Weights of a small GPT-style language model, trained from scratch on English Wikipedia.
Size: width 128, 2 heads of 64, MLP 448 tanh GELU, vocabulary 1024, 3.13M parameters.
Architecture: LayerNorm before each block, no biases in attention or MLP, tied embeddings, normalized queries and keys.
Each number is 128 + 24 x the weight over its row's rms, rounded and kept within 0 to 255. Layers, rows and columns count from 0. Numbers have three digits each. The size before them is the row's rms in percent of the matrix's.

# up: layer 7 MLP up, 448x128, rms 0.214, rows 98-150, columns 0-127
# down: layer 7 MLP down (transposed), 448x128, rms 0.203, rows 98-149, columns 0-127
up98 087:119135118140087137125120159120097125116156104059140125171155120130142126117116127101135137123129132157137137135101160179162116129095146083134127105095117133117137145131120109112111125091105113170131126117107081083126137204122089144154136121149150157140146131149134086101126146119096150148157122119082154125087108156151141119096176187107129129089164129169124152123129149122109117118130
down98 099:127121145137179143104120131124148150112099140111103173157112097099130142142170130148061129122131129115079126145117120132098132118150150164145143138139164117124105166162121148137118145166149078118152162079097168129117152125131108122134117130120081088099106136143156098111118098164152164104115139149136075151137148104095117178134108111108112155132168128112094147140165098131112127130150
up99 098:140106104132144090127120144085159148124153135121102106087133174192113142148163171149116132099119151116112145139156103108146138120194172105153126127113133100128101098089137131139136122125086076136125163148102125125116130084132121155111156125129164096153143160136127122133118155122124093173093144156139155146119091187134133136130117110155137140125148173105129138151128115160144096151102
down99 102:182138120116117142119125128152162124110128072116117134168116121097109115098109141130166148108115125085142074069117162149134120128069124149148088094144169125100151135107172156145110095119136121114132127156170107099121121133131079124106155162140095148119110152171102132140154144112105138139129121100105121128109131112113158123164113116134111136103093113128139099111100109169150170169144
up100 086:088141101124152107134111115136096164147151139177110126138149143142154192144077135138137112169125106167137143122138120112129135120113143136109138108128130101115086117164121117135180071108092104095132171096124106096108141111137099090150113122126132167150145123091114131144111150147180112119092138187168166109133104122143152097156104097107152142118125139135133130084132140142129159145141
down100 091:098121161164130134165161103095129109138152152113109081145137085108150123101137137119118122066132105128117126132135105102119135157094125143168125077093099150133115136156154152103132101131111107117100115113131125140141136142122093098160151088132115101124178120152169122120170069172119126114151114155157099147170111117094145158144111093133131100162121135132156100112117115147096170109113
up101 098:106123104122119160126107123152163133135119143137128136117173118150106102119120134114188099147085117118109097172103120133156107115083096086127152202110127127129121113149134112104150081111099140132140089177105115102117151069120114164113130119126181135136100113143144151139150096119117143165090102115124165146139141130135126124112142101187113160110116132154154125116145147144121141120173
down101 098:103107146132129136124107099080123157154138105098132132133101105139101108101146142078107160125166130140121142103106138100146160092135126143129103114127133116136135134075100150115131164142106166139106094096153149137112084135136109117070130168125122090103145169126120166117090139142074142100113117172185155130158139133131111136151118145105098090130164120157158128074137120113135143100138
up102 105:109112091107127165144113150125145133137117113139130145117140157140133119120132171148174119136161129095136082177098147137120126103104144124092159132154138066143126105086147137127127118159152144143122161174124105144106155119108107141119092102119094059150130116131155104133108119146105151111111096161111148148142103152097135077152108134136079124113125151147187100140149108105080114145116
down102 089:164103111120136112106111138135108116130105165110149125148116149101119111076100141099098116152068125153129127103158108108155133130158134100137107127100119180122118130146116137118117131138151084138128119127138148159119112097166139101105161140133150145101146118129136142149120100143145102141142106082151086103121130172164108143114149093172169089111105104097081147120074143178162094102114
up103 096:147087113109135104079118089167098136115163152105118111146140099173137167107106157141102148123124120078086144117133129126118082131173142109143140105119111132143158129150155110101085123122124116106136150121123146151119116124096128187126125061128110091131144136104114139128139112120094075125165175123152118130122142111126152114121076122157160151111116107155121115181126112083127104134114
down103 090:114150102142065164184153136101141128143091121181110145122109151155116145114141106107129115094132123135148131132112103136120133091146115110054117127158137153095110115137163146116106110146135147147126082110162137116099124127161174123099139152114142130118118132183139139141129173124153135121141091136088139113109130161120086098163124149127144141144129101105157099138140179169130138085149
up104 082:105122133079120090111099083172120109164127125091123130146142153105126152146107128139136146123127099113137120163146109143107178127169139150097125140119152141133126139110146127133167084136100169175155086150118103092125064135121131128115155129173096099181133097147107119146125128139131134126088128143110138123167114129124174135128123128131078115098121113151130167107121107173105075144130
down104 094:102131091076147138093142171098173119096156131154116189132136132119140146138127127138147135107139133139122136111129124150154133115117182120110114108088129083120111098112167096132114096144133123131137114155142111130113115098110133074150135084156074129149094140091105153119127122108123105159105114092126078134133115107162123137099172123152149092136181125099098128174117144128119137126093
up105 117:178094097084124082136135125117088176148133081172090141144123120157146113111132102084112137145124169130128114159144108164106141170119136177139104107143147119118120153130147157157116097158122133120119125142117119148123132159140137112111139108154132110123142145127100099096066149162133163128185137128103097119122093148146134118142087142147154129132145133157146117175076141169125139127147
down105 099:095147098106100171113085122163112106154128141097132176139126163117129149146118099062119122188113094124128101112157140149095116140148134121129160144161077090123140116136128094117090145161087144127145160128096164115129103108107116095101125135107143110130142182116168105104148145131086128152116148142152170156139115114127145164121132176129137163114128116126147105132129146119115113160142
up106 100:152131144139126150102124116100122120131149144149140155157148079151140187098154148144119129154161129077118138091129122150134118106169131115153103114156118107145150156114125130093122080110093129181130089118130070140135138091114119121101135111132126145137128124134117091128072142169173159096093163123118153112121123131116176114105104106141132100182153109105118117110128113120159169091137
down106 092:120112112109150095123166139137183153157112130102110127099113161140127098084125110167169134112139097123159121115094117138141123107131088059132129130094116135119132154104128124157117153168146136120175146140098155089112103143119114158158111146112128106127069139128099143143151124124166083113138108147128131127116110093137103094140136116115123160164111116141130173131123187147163137182134
up107 094:104129119176119095107122122151110113135161117123132071101125092107082153096105118085129136137126182141148136151130133105153159124118145149167138136167109182119143129161088139117166114069125129105136144148107126137122086144105162096128099153139095147114140099104158133149112172102152101162121129128115136113151092149156145164144147116113152140116107121082088126125136168130133107099153
down107 103:148117144143086121111111118060127095124165140127141133164096133151127127132130147171146139126145124147126160124161120097127130154122137101146155104154150091141145106130136124117132088093145112134114086139115161159097130104157141105144119124114195144162147177123132113121112100097131115132128155141149117100068093128141120142136167122140157134148083104120097106152151091141057115139088
up108 090:140115142129150090147139109101129111129112139139132153100103094111120086114139176123167149098146132115125157131154121164155121120077072146109111158110155155124110149142175107103163101158115124099098115136102126119087089148127140109170142116054109112139127114136147141159151112172131112138102164112130134109145125130117112143128103148142127108094109138176185137149094098139154140099151
down108 096:111150122154082147137142137146109129143087100123147202170136138143128110098110105170135102170145160100164159124125136127120155104131116110123173170163099087128128155117081125150098129130172149137135165128110108130121097109122158150093121145143095122143088103100131148141114142092127100156111111113132146151157153092127148162095129128081119127097158108137114112106135118161152123149096
up109 105:131126110104150137141122133117111118102087150158138120171137123117080097115108122148119093177146109136079096130154064107086155128189148086142163146126161120110135134117127089161157126086145114157131083126136119087142090157142168171123122188107123148137105114155137116067133124139140097110132104121116133128171122140119142114140122135123127118094124122112143128110124106153102129108111
down109 110:131120148070142171171134111145112146136149137144082147132138125094102129130126153144106112195132128155105145129163119141125130118131120145092122148121142123160124162152149074120099107142166162183154146141122128091110164117124160097134106130177106175136112148127131094108138129142130131139125105121168112122134123079150127151121148091137184103162120074141120116125115113175151138116155
up110 106:140166134092112104183136144102165121146100104133101112120140132090104138158146092117129147133137144142102137164118096117106154114140145102114106159119088099125141165105172092154116128113173130140112124114116144107114119138122178159153171140138133157115101115121142132116072143159116112121097112135100084109120136126094118118112120103106070142115164127120175137098125151155065153150105
down110 104:115116128152126077157128133113154098129097099128133071108150129114135150103124111135119153118147162128152131118100171099077096159141161090134166136107105133102145128108142108099068095139110144107101120129123174094124156133132117160115118107107095121167148137148131134173137126086132179115142101134106114109116137140096126157063124141098119129120090137131134147097158101096150149130166
up111 106:108124102128129100144125121130105154157126135165122072135122146133118135148146129082148142141126127124136141123109147113128143137126083163112150148128151132163129129131180126159181073174120128097142095142119131135142109106127140142104141147116138136130138110146066120124137160138191164099112152135117107072148115139047157090133104115140126093152118124107130130125116106187144132101165
down111 102:098128115208119158103126117123151126115125139155125153162157108120111135130077116137130085102161140084131093093136128142125117132141146146151150142110100131125138143177105117108125151101093112132055098106132127142125103135148112106126111113118156115166115192158127122141148106161115086126163102112144108115144138108142119105131134083154124163104146105179118107137158098132119166127157
up112 098:140112135109151113148130113163118116138127129152125118112121067200129135104112101106110138132132114093132143150090149199101116178124119113117154123106131125114094138132107097125121130138128132134148125119125151149117085143114108122117142085085126126150158142167086174113180131149136091154110129080108103129168151138149162133126187141153136155116121150134117132158086181150141129123134
down112 101:152103121121127100115088118130151103118128112172176132133092163112152119182131110132158100155135101145133118167153119155142138171136145134116094142103096142116125125162136137119082138107104113123149075115128134191129139145145121139138088132092135163116148077129148125143129173140125137103089140154096111150143151133106152107122141141128159147162136089118072189129090115131116107136148
up113 099:153137087118104161134165128125130127136155140119109123126126158122158095171158165121131145153132136085115126086130055112115112182115120090165170130138118117093153147129134136098131134119107125140097147106124096133151170135130110090131176093136092149132111156126119101119110150142108110125122112120109152116106098151091147123089122100105168131121176104114067127122149123150160159161146
down113 102:096158111117121124135121091163108140093125087134166123153085109144140106113157113143150137097133138090129106079086120147151129131118117149122111120120131117140086169179109134162112158103105087101137141145144143142121139167167096130139105103133160115093096131147140112163107106145106096134136149122161132111163081120167145173129133091144079093107147175137113123105090126130145137155147
up114 092:098146113141115138114113093110090102115101144138101160107146146185117141150164069094173163170148127139115159101124103111101124129177121127140158135139137118140143142124119142101112128117149151148109128122109109178162128131125149134124118103106130082091116153146108115148101116111106141171158122150161159098096131155158153100152101103128153095135127155070129130143129120141099175125082
down114 104:112125097114108134090105124145099128097154091162133113133121140141118149135148139172141141144072118132153128130127123119137155157093138145181128176109105112129119142172102123081157130128148152135152084097093132114073128120164151127112132123107160124119108089098088113120130165125116115109116145113126135151112157181146135136136187135128140159084143139124113119088124158149064143113102
up115 107:092161146115125143135133118117073149126112111128117153094124133080128133121134170141129099098177101087154097124141099115153130139128146093162134154109126153121098142163101121116122115148122128131101142156102148133093099103100129147145147169154123098133203121161141095126145140177110121131129145106140112096124118184168165151132122110121113133153131094165067120117140163104130116149142
down115 107:102134130135156153152160084109099112143104131137171073144115137141119192109183133135130132131128137131137091131096118129118111160151111089125131111151097182142112152144147127101096122134142154149142137173169175123140120100149112152068131130156182124114145128142121150102136132131098144155098137102087152163142121148135125121162135140146141138139116088138184144109159106148156111121108
up116 095:153125121113146121125124135115118174164137135178140128138129087097129131153140121104112099077119122107115111111175137125114140137094166145118141109165114095117113172105147143179116159157095107148109108108086138113128150164102141132132103133117135136140113090127114117158110134149138105146141121075112097170095111089142137131150118146149121126179155137126067099168116163175125126110080
down116 102:156148112131117164097145100116116124128116115140119143096155120135141152180100114203126109106113113133152124139122138146109114159100121112121109120107069128131121117148159097138122166140119136163158126117129114164134181101131065144160164078137131086168153095112106124114116108139142128154093103116112127132082135127092091131128112145156131094160130099116163081155124145167114143133126
up117 099:135059122115100115150113134099140121134109129135144131115129144128095062157134122091148108180126121099117104124127110194101166148151104111138131101150093130134172126138134134127130144062127133127128165142158143075130120128136119153171123111128082168142136090161127101107108087133139151149115115136185112122132115123142139162130126147114123136134100154106142094134129147069127101142132
down117 092:167108102080077131136120148121138151138083150131125152135133128118140123158140088141135101139102157131150121131117131136106129152088125131067122155093158166130131096146142117160133155168109119157121148115157107130149120094112096111150165146143141126134132159164097096155153143113101119120150119118102139131148106160143192167107112108155165194180125142149107113109106098117132151110118
up118 113:101175135121113172083101119119151124123168093113127166129152119115171097098101109125124088093155149153174132091145155112117140111131127082144120108154130127142181102139121126101143151097138120081100136096102102099131114113090121097108142130128109121081159125133135144128141094141086169150146120117165155151164141146112098120180166154131098107102104144114091134129112124120120121125129
down118 094:137127122110177098164133110104146144098156147145128146162125139164115121138101105145090119116098097155141167141110133109120087131119139171146145119118130140140118126116099074132143126125153105153153146128143143197122101127160126114098144082108137120091178152107103111158164112140113157113157110143126104085117098097089096102089148115151101109133144101093152130111151169084105120123124
up119 097:141137141129106110104137124143143142169161147085110106116129111188117143120079111125130175195095162140103148115178081114133104133144113098071131143148128129123143110137077132094104139147112125096128139119131147122141142165167168152132146143115112088148116106135100112102110132109146133117125142108093122181147132147115157116090104143142149121145161127105127127157114099154098174154128
down119 093:121111129140140139159108161153130098102059128106112119131108111090138102122148138090123138073152109086128120154120103113104148151143112129137110131157168104162119104075103162145115113142113128150151134172168138131135161121080128113119126070110125162109129173128101124142100114113146115135097140123122110106141126109164159118112093131085108135160053141109109161138146162119130132136123
up120 110:144157111140078093144088131096117133114093120093136144192090132172114125107121057081131102140155133154119100128126137129123143127153159143163106131116126104121128153116173132114118111114111137124149159119116107146116123119132111113187128090133127148148170080105153087117120166116181111112101118104104144160093107141147125119173128123129121144103104149093127128127121113117099089136155
down120 112:152147156199110157078086141150154168118124114150129089120126082172134101106190084138138159143111114111151099122110111102103148107116130113127145142131153120119138157123128131168115115107150148129117130106130109116137141084149087121169100145122128118131115109116153174129130111152175169122119146142146141123126152067123100183137119148135154142125140155093121149098113133111137100126156
up121 102:133130121118141106130125132070155155149143103113145119135108113125159148134108135119153116166106131151108096149147151130169100150135158125093135094129131177114130131123140158136128140160113138119067083140141116141135154130134112108115137130137084107121122096128113123144132124115098130155130176139118140132104134144108141084191081147088084064154130115139096134153187130080147105082112
down121 105:141115163136150119135148123122118138102135128151137146152123087129094131161171142142150151138152123151125104125143163137103159147132129124130119089119108132172185100124128121122130140144157113111140081175116097162120121115136167136168060109111110157153087131133135156137095104103093137158116186119142099129135107104163174149172127081141071126119145106147162107110113121114124145155137
up122 099:101131078134146173135137153114147123112154129135135150130135159110106109148155140114094122140127117146120133163144200149089074068145137105117115130172145146149112136152119159113128108126141122122142139104129139108144100114108072147090146128155136095133156158149111107144095133162146102167165152166135106141143115161129095086158119140107079126188151131135108115141122109127125106097147
down122 104:091106172146146127104126144123128120067130123127095090096095105137095157152096158142128140116125147134116109114170120138150104105110175106119109094141120133142130144186081119147105169121133130142090094090102162162106096129139117163109114114161113135118121128092103122131090101124148140140100112125123105135166119109176152145159117116128191131080122114111104171141107130117130100139117
up123 091:125129160145105131137131089112090134123162164141135093120144077147141122153167152130123146106102139136132084129118126111159112088096117161126134120130153116108112145120078126077126136107142144160168132099119122089187097120101111146130088145104149086084137104122120139134148143086145150134125157167152157161148176149148120159099124085151134159090109112122093102108112158128109120140120
down123 094:110179116144186120145120161085162126101120116131140140100127131125128142100094089140162091180177181132168131122176167128112110133132116145133107067147146149128144165125081139159113149180146141148138110137091136101106122129116112120166119141148102155165095135144144098114134121113134093152087109117111121102112136145146099122119126131106136105110122116098154102147097109162118137118134
up124 114:136096125097099126113151133132161124134069159191131113184141118139105106129127135119139079160134109119156147155126114127071107149178119127136120124172118149109116128154151070112141141135169150119126119122162114148167127141096144150149158154162064122157102159177152118141149097128076163141134112143121138106121118109108128127128146134108107135159132129154145134126112109126103139159101
down124 111:178117081129144158138119149153088144132081189140132144140104113103149132128156168138154142066087087126104192126100101149156127110124142163087128131164141143155118118155125105133129128082121105153115128096157149115108114158108125126147098159143101102122094098142144125127131140126114131136092092106116161131115116179118128175128138139134109144123124076132111140136127124111121083142115
up125 095:131117123100124141122137095108127143127145128116145144110131096124144150143096165131135077154112130143113153158095129095131127088120181147094109113124119098145106110169135170152149122103104107117116179159115143153162151137068138137098146144104123141108132106130125111155118147143190070116125110088119119130084151225138127138092143121126125125164129136127131120138100158125108143140117
down125 091:125116170137143139116120151134133165148170085139138117119161095172148148114110085111124141140144095138136153088145067117103119155097085124128146148107110128169096093166137122137121124154175123141117109149141087134121161116125148141137125134153148139123106154097143123183120134149149126109121154082110144158128163144156104066116147141112137097123099189110146170121151104126152132134143
up126 122:092112076135096131111145109107142129124117113155121105127151158141128143084114144128083145108088115188103135080154141125132110171146128123101132176130120125122158168151101139145113113127130135133156132154118122121123139136136136162156137157146105138136162154117091125103125142155139106110156099161096155128117137208123135163127139180129091109153133112081103135147161100070140150113125
down126 130:159145113096158119089165119154128153100129154104121121122141159148148146076116132132123096110092098132150150150109116104130096104129144150086139148148105189092096172148125107095097129098126160107109115137139140110094094166166141188116131125150126099100140124156104108145093148142104138138118109122129161134092137136137092111115102189161136095137116135137142124093154148118103141094140
up127 093:135098147141126159108201150138130122133100112109119143156132115135188163113125122161117125112120170132100172108132094178165127096130142138113108162146127102093103187145107150156143094119099145100103125147135120162157095099105107124110107151156130115130091096134135119158094154151099121116126061133114143119122144158117107099139114132144122106130146146104099133124121115189133153114125
down127 095:072071115097149162132129117112105156159121131081131124124157118122144107141152126139142103103144109100131065066134165113122155114129145099147163121088136126100107155111168086157119114117140107115148118099139116133084137139118158143129123122097108146116148133156183162142163090137168148134148175152146127152112148133121122076137105148110109115136130102113135096132140138086138132108147
up128 094:120137135083112140107133095141104114109138091166066112130108125105145126119151141171156156104159159110128172168169131174147118114109160126118155124106105102121104155128127125121157113146137151151145127154153131133144137136074147110095117122116153131146136091156143116134102120138132130205143166072127087147108168114112141146150161125091120123103138146165181154116134143143135135138120
down128 096:116160088151107143165163154117103153143136133155121134117139154108100143121106181077140116114116115127125138150094125128122151120150113143164107124122139162151120046130090112130130161175123104129080103136122178172122158100109159156107133102106159148124149126154132115110151123155135129148123136159142166115161112118088153092094135122144153128170116103139088100144149107152131110110156
up129 106:091133131161123074123145138100121143151125133153126112131159144173151155107075160149119152095142150166140109096163132159129150121137161140113088111144104132122113109105109090172149125085108109115110105162168104113102113122116112142124106129148111132137148102188118136072180151118145116148138177108129167080145122152182136165122125119123135132152149135135138128125150161119159145118128
down129 106:103134162121097088111124106148126129100115110130113091134139155147121131142137176139120111147159125170207141114078088111145105129117141153120097139114140163143177128171087100090131125157124128141086135050113140108133160136164127116143137153118149106123148128114139140176114109136134139182138139117151116120099149117153122121082135130118136122129108162133109105179111143142100138120103
up130 104:145139119094141164137124123113156177106097120138135172157069107094158128140163111099146140135146121073140167181141125089121124146120157138114138143121120155178128103140187131123119112073167147148104134135129120110134071116096154132110133123111168137181084111144098099134141170126104161115113108115135112122127124099099124102179142108130151113140125146109115124114123108131124105134118
down130 118:130165124107162122104110129127153134171074166143176179095076124083211132129128119132143147149123131117124126148130139098133123120142117127140133096161122176166111112093124129084137115104100105121113154116149116087113121147141150123116097100099179106107162104142098150141129164117153126132167125117141160130147158112100105106072137146113144140108109126102118138111124152147126137140140
up131 103:165121113184146126130085110121146122132124151132076125105117112163117151090101116111116145122131138123114159159178135110144153154144132169127101096129143090119158096137200115148147155127136136128098111106120145140159125164135142118144097098136090146142096152134110106139101093139094148137120081089146135121172149149110081194101089108145107092145141140123114118136137107123112116128136
down131 086:101117162147141081120123123137109133105119086110154137144099139130135140146154155149146163161104130108135145136113115105077120147153103160166140094134134178163107128131132098100129137124129156082106132132158101116133150111122129135111152103140136094124146133121164134124166191161136117156136094105110173140149103083131120090083122133117137182137079118125127137160158128124161151120067
up132 105:085105113132096117111129145110117135117115122147150141083111168154109126163137148058161137131130122139111144097098126122129113115115150101139115112096097113156133133111133099153172149114138138102081141202169108112135154149092122148102123111133139080085125137096091098148152134152140143091114137131127112125096138135157173119151093167170163153113127148108133115112138122109094149149153
down132 112:113082136107156147099105109146153151129140174143142121104094140119159124110166142130119159113127110140171158141131105118117108082130131172079085092101135158147169110143137098109088124166136145139106117142092155094173125083124107127132135158119146088136151157143113119146155125153155103157128106131109087129101092164119078118126121141140097107112128084133170127116107143130131126106090
up133 102:117096136116125105135192129085112145089091097114125113149110148096118144111124090098105088170121143114092101132117104142150146111144124143101132118136119130131145150138137119076116099131183165129102132103092165104117138111135137094131135151108104144127135138127158169116157094168110113124155156121189112188153127130176103105145103142113146100119087127133126152157138148139136154143094
down133 098:134098127145102139114118129145169185114078106119159131131127139100150141112158109149141154126117141125087083142126111156160112110112140108103118077139103102113097135113103178121105147123159151106129116128144140134090162121132145128100150115104108186141135156085152115143098119154106109143119134163117126149127104125141116148137062122128127112121092156125090182170080153095116095137144
up134 094:108106086118109154148149129102105100112157111142147141163085138133128147151110116106081106175180154127129146127106103133090157140122127127159158085158099144095144142155165119127168128090103165136144164091093142127151169138137111097139131122163171122123150113129141131162168171126122111158102108109142118134143121156117114090195135126145145095119119115119144146110149110125103161150116
down134 109:186136141117084156147162105088126158133122125137156144156102097077127170090152115163124120161101141110134101120122109123114137117101105101181120117147105123154114122134136162133158131101072139086148138112073155168125127146121089118128150100143178142107128157092140148142107108145111130112108137111139158134121105140123129111130099133089149137142077121121067116135144130156160108132113
up135 101:124080074127107170151172095110091132150103099091129092134079126096121138152154152067139131150096115142116081128116135153161146154137127095157149147094132141064139118132147109143162132107077118125117160158133132150147129138117123124116096118099105111102154100146104127158141153131133115127118150079116112146120158126156135095131157110138141152114118140125125160135128103146172107097149
down135 111:140181146121111122108128110115115107149108136117120085118114148138124090120135070135158116106137113169134129108133171161109128134126103150148132146106136135150083164138083135090108102151129106101141121123131169087100172114157149113149163139127189107121153092152100076130097119160151106122143111127144139108150135122094079135119097110122113097168111133118162103094125169158119137130160
up136 095:116136160112118119117135142092139123119143143121104128123139154125108144188101112093178119109052106116114112149127132143094095112150142153136113171101122113134133132126147170150157130119167148084145151123135109166154096162155132094124130127096152094141137193124112158085119131151143125132101134175147103112137077127097143141127104163153154112158132112108147154177147127116103134131151
down136 101:113075106135120096134115163148107107169089116123127128097163125139171152135134108137180101120174145160110123112129122165086136114126148152124176087154122117105176135135133130131086170133114090157111139140088176154083150090093127126152141164107107098169096105137126098126136109085092104128119107134128153140130129105161144107114149112143132118124159133149137094137128094119144116133138
up137 105:091124130104131082114116128133111144142193153093140138135139112129140083120160133108117116129136113145140131092131136166166107115172136123109098107116165126135113113140146103180106147152129091160120109169072129081129080186142117150115129089127140096091117140152123106144141125075130144173152108095097120143099103124126154154138140122096108130144130146137173125154121137132168105112117
down137 100:144100094158141137116115152146134131136152096115110121156116146093152103112135123116169156145119138107138147132147127155136171124145146120079097111165166134123171124137136122172099173128173092120129105134108130125085126187178123141124137111164175116092098136116138141079126149111114112136134097125182163122121078143116113131141152157120100113139138175085101140146135150128115133171121
up138 099:123138165163085137133085120141128129112146145101128099121174122109127133122111095127093124095127102158081097077114103081136112143152179115111150120109132126127135125099120130129145115145115101152112130148151173099166125186135115154126146095110087166113141093068138137130116123115133111123119085142107170139144148149108130126110118117098144166107167076094166151126131115141127132139167
down138 099:164163115092137141159108117129130117138109142107104131137112132134154110147145120132146082122165099115073134146110118105127152114140090145110163114122152129175116082150116121125113175138096125127108134172168170143132099126098130128084116083110184143120135138066161145147117086153164114112114127118088156117118128115131088095118147128131157152127114093129150108130105126170109089095139
up139 104:128073084163122103103164132126053147071151097151150166094121105129102099094128129112169099078133133138123125121154133135147152115125160108145115154133155144129110170127161154142105123126128135166163118122089120142134136133143102147131085157134080150117138087162114121129125119156126134105131164163174127107136115154149143132155108094102145159130119150134115095160140135099138114112126
down139 111:151117142101109119197113129134106132120129135113096149096127158136142111118160108087115077105177080136149157112150133117126163138114163157109139127112135150134125137130150113114128120098097162156141111111109103113169159174115151133113121102098113168132115172099131119149133118119175117107084133145147152146115127118143116113082138104106106123155142111141070109175138124092091140156085
up140 109:140131165124109150079125123138108133110146111118140136121157099132110115152133150111156106119150081141119116141171109130141110148152148123141161095166191157135154148171187140108111090119147127211125123095137141112145097157135172088120137109126124182107123123120104105156130121137130125166143155154095167137140107112143133085116128146151135122093145111155108100161118123141139111091129
down140 110:117142115135160076136149086070114148164119135128091112104145092124140158118113095125101155145172157156159130097130126113120124138104139129151091161136134147095157145167129135104097138157132126130116130117162102155107165133148114164093139132116121132159111120156154155070182130126154146175159124151152113157125137104136158128143131109168156110164115127137073105130118109089146107141115
up141 110:160122160157134118156104131145097095139150140155152135164161108119160122126087147097129166151078104149142153100114117146087146165127127094154094100109147114110115121154134116093145125074123105090141123130130124107125098096113106120151117156158132096122147142163140113127113104138122111123181175114115146162156151123128153107089108144107091136123168115095119116111169157135104107147184
down141 096:129148097098111145128127088097154132135082108146092169112094141098113125178091131131102089104154125120134154134145149152161105105150119161122128150140147153136112146156117123135107143138106150157125142143087164126111140124109184108069148143095124141129086122123100121128136167158133174084145133126117128111103102128108096104139117144140172118131109125139130161072104130065114141105152
up142 090:103123153093134136106121161107102171140136122166104118134154121111098122150128089098091141107151082122143156111126154128164137158130138153101138120096136090134137129124176133183130140161117130135134120112124132140086156129118150092133137136144108092132136115168110141142110137172166121157067115136108115127083164118137076137126103160184133137131119141096076147161137132115125137126069
down142 097:126134152133140120151128122147146119166092132134099167155116152138124179094119137140178120121095148099119157097132126114086129136091105122143083137148127135156085122150086093136096117097151144130166135153089161111149099113144152124121130175158118123115131134134106118109133136115108179153087116134159135115141130100086115136142126104117103136173111175140127136108165128063091159088132
up143 091:130110121145108149155122181129124145096096125139158224093138141107131117175152115112141137118111125117086121100116130146140104133146120137147113126181138128126124089141126142133113120139112115145104091103102117160110132143081107118157194125138090135098155100124143142132124130131134102121141087115170167123116109153114138097130166143081140100118165148169077111111126125095127117132148
down143 093:116121108157150171109103087122127162139143133180116085140147144126097113103126106122098130082102115089132126116108166174114106111095123085126141067114097134116127141098170098122133109116120156096139115115155167144101148113127127097113082154143120141149094161127111108189114121138145153153095125120123140112163134103141128159128093127100110156180138111137127114115162111154109160145147
up144 073:108068149100129127126124127142110129187100142112130159114134143143094153098094162124121129108111123120094120123167161167117093129159059130123104131127089167159131127131139187128145105130115165090122164138154133121177129154128116124145133139113102138137124154167118103126112153148149160175131080103117137117141117162123111143115117097125094093116169100139070135124128148128115100135111
down144 098:112096130085136110156140118135075114083112111078102106108129139147142090115095154084110130094111118148135130113138112143154113130092136141127096141079143128069157106161140156107129117103130108110115119115092143099104136140131114124135154152149146150119112118155135138121138159095160120107120130066160136169154154160071133142134138135132120110104177145116122091093138114091175152106142
up145 092:139156128143160145156112071119132109099138184130149155133123161133113119119124145139134134107155116165107179136139125143107135103135128155122077107148114162111124123126158153113122082101112114151151150097120112123135127101155152152145158151096129113134098139130140180148127131131164144176122076121145111102131099177127170099098173115122137118124087127101093097132146144113095150075161
down145 094:108084115126120131132145096114151111132150105148106130128143096082099090134152103094150178137124132065139089142115136129098106105154119124136187091124130123140124113136124118132115099156111094128125117116118126143136125146118095112151083138110134129156126148145203109119153091141121149121143189171156131128114106104141086116105102148132075152133161152108157156144147148115163147153104
up146 112:066150121139133075137088125106120125119171126159129121091133101148117146174123104151107140142146147106149135153115173135111144141115114160125134168137123121142151202139118135151133117148141082117125136074135151130105094085127118110123096121145131157135142114130086109099132136148159156140158121115115122139106119143118169127210156134108123109140122110097161157134165136104152140095156
down146 116:154087130107153127154144151161132120155109144076116118131070139145192139103090112167133128111103121132130112155114139133136128141183143143110109124136137082122199094104103124142169166130161110129114135108132135110116117147069089130104121114113126090122121161103119142100156082123105096149174111089156131123155100137127169140118136135129127139137118106118110135148098129146139133117084
up147 097:132133114116121149125163135120126129140141144121149100139134101153083174158115119104116135167108115111102131149122085087152168108159146132080143121152116100174121160150159105058129144119138124103136096145151121108117159169113170112114137123095105125157127123114142131135143152119132112155140135140137120119172126107146108111132065080173175124123133112081115134092190111126098133133119
down147 114:156131105091111111129136127140133111130095100142142138115131092126107157114142141135147155113093136143102122115128115174132182140065171088114102158169104110134171096117120163095117143118102156117120066109151090165157121150144169126150110125137126151111127116105115128129138143103141112109140156138138164128142149144109132142106151109083128095154139169122090078091140122093113113086100
up148 090:137123158110138126115137136101111141124114136119131143102103105146110099160088140089166189101078134087115119132126115127107102131144116117153146113128119107118122141147140155123124102110124119141104121137152156130128105154109129074136123148162125190106117104129144131124092155162087136135139111107106137133183110113194085132137158160168129111106156163079145151103156107173118086113109
down148 104:129158095103127127146161146123088113144148162109109138130116079095132122129123102141115184138152124156168115119119121108164182112146111076107148135098174112130115147156160166149130156096125141110132102121090112148140116073097111104132123112120091129130117127137186145118149147157191108157100171141128132133121153105151126135149147133120135152156116125138099117079114123131136080140160
up149 105:129083117158188125141176130134123149133168142159108140114151124113127172122145143164115147128128118121072116110105136135135144135155122150087153092106087086121157104111084156131103107146116159111132136116142122090157098094095134136141141153119130144132097122157148109143088077113154193131144145144114132135137131113148150166132120136120119135078159147104145126137112162131152144187151
down149 092:148135101130110096123102127106120113097118090151121131143127067118082153131127123145131104117126135108142119164139125142137128080106124105128101168134160112137110158145170106131151123118155127163097097128126097144150174134148150133130116086126139163133100179098095192094156159130123160165088080147132161128095155104116121135138111172127163145154085124139111150158136159117116102123123
up150 094:104121108104107127149147178123127153096133143158127115124081124135085168116175128129094142148152109141130130118126090146151103171131134091134122133080103110116114101172125126163135140105093118143135133128151155190100120137090087115158076105117104121118149144138106080090135128153139150126117100138122099130166148154121139131109128150095132101131143187127131116095099145130135179167131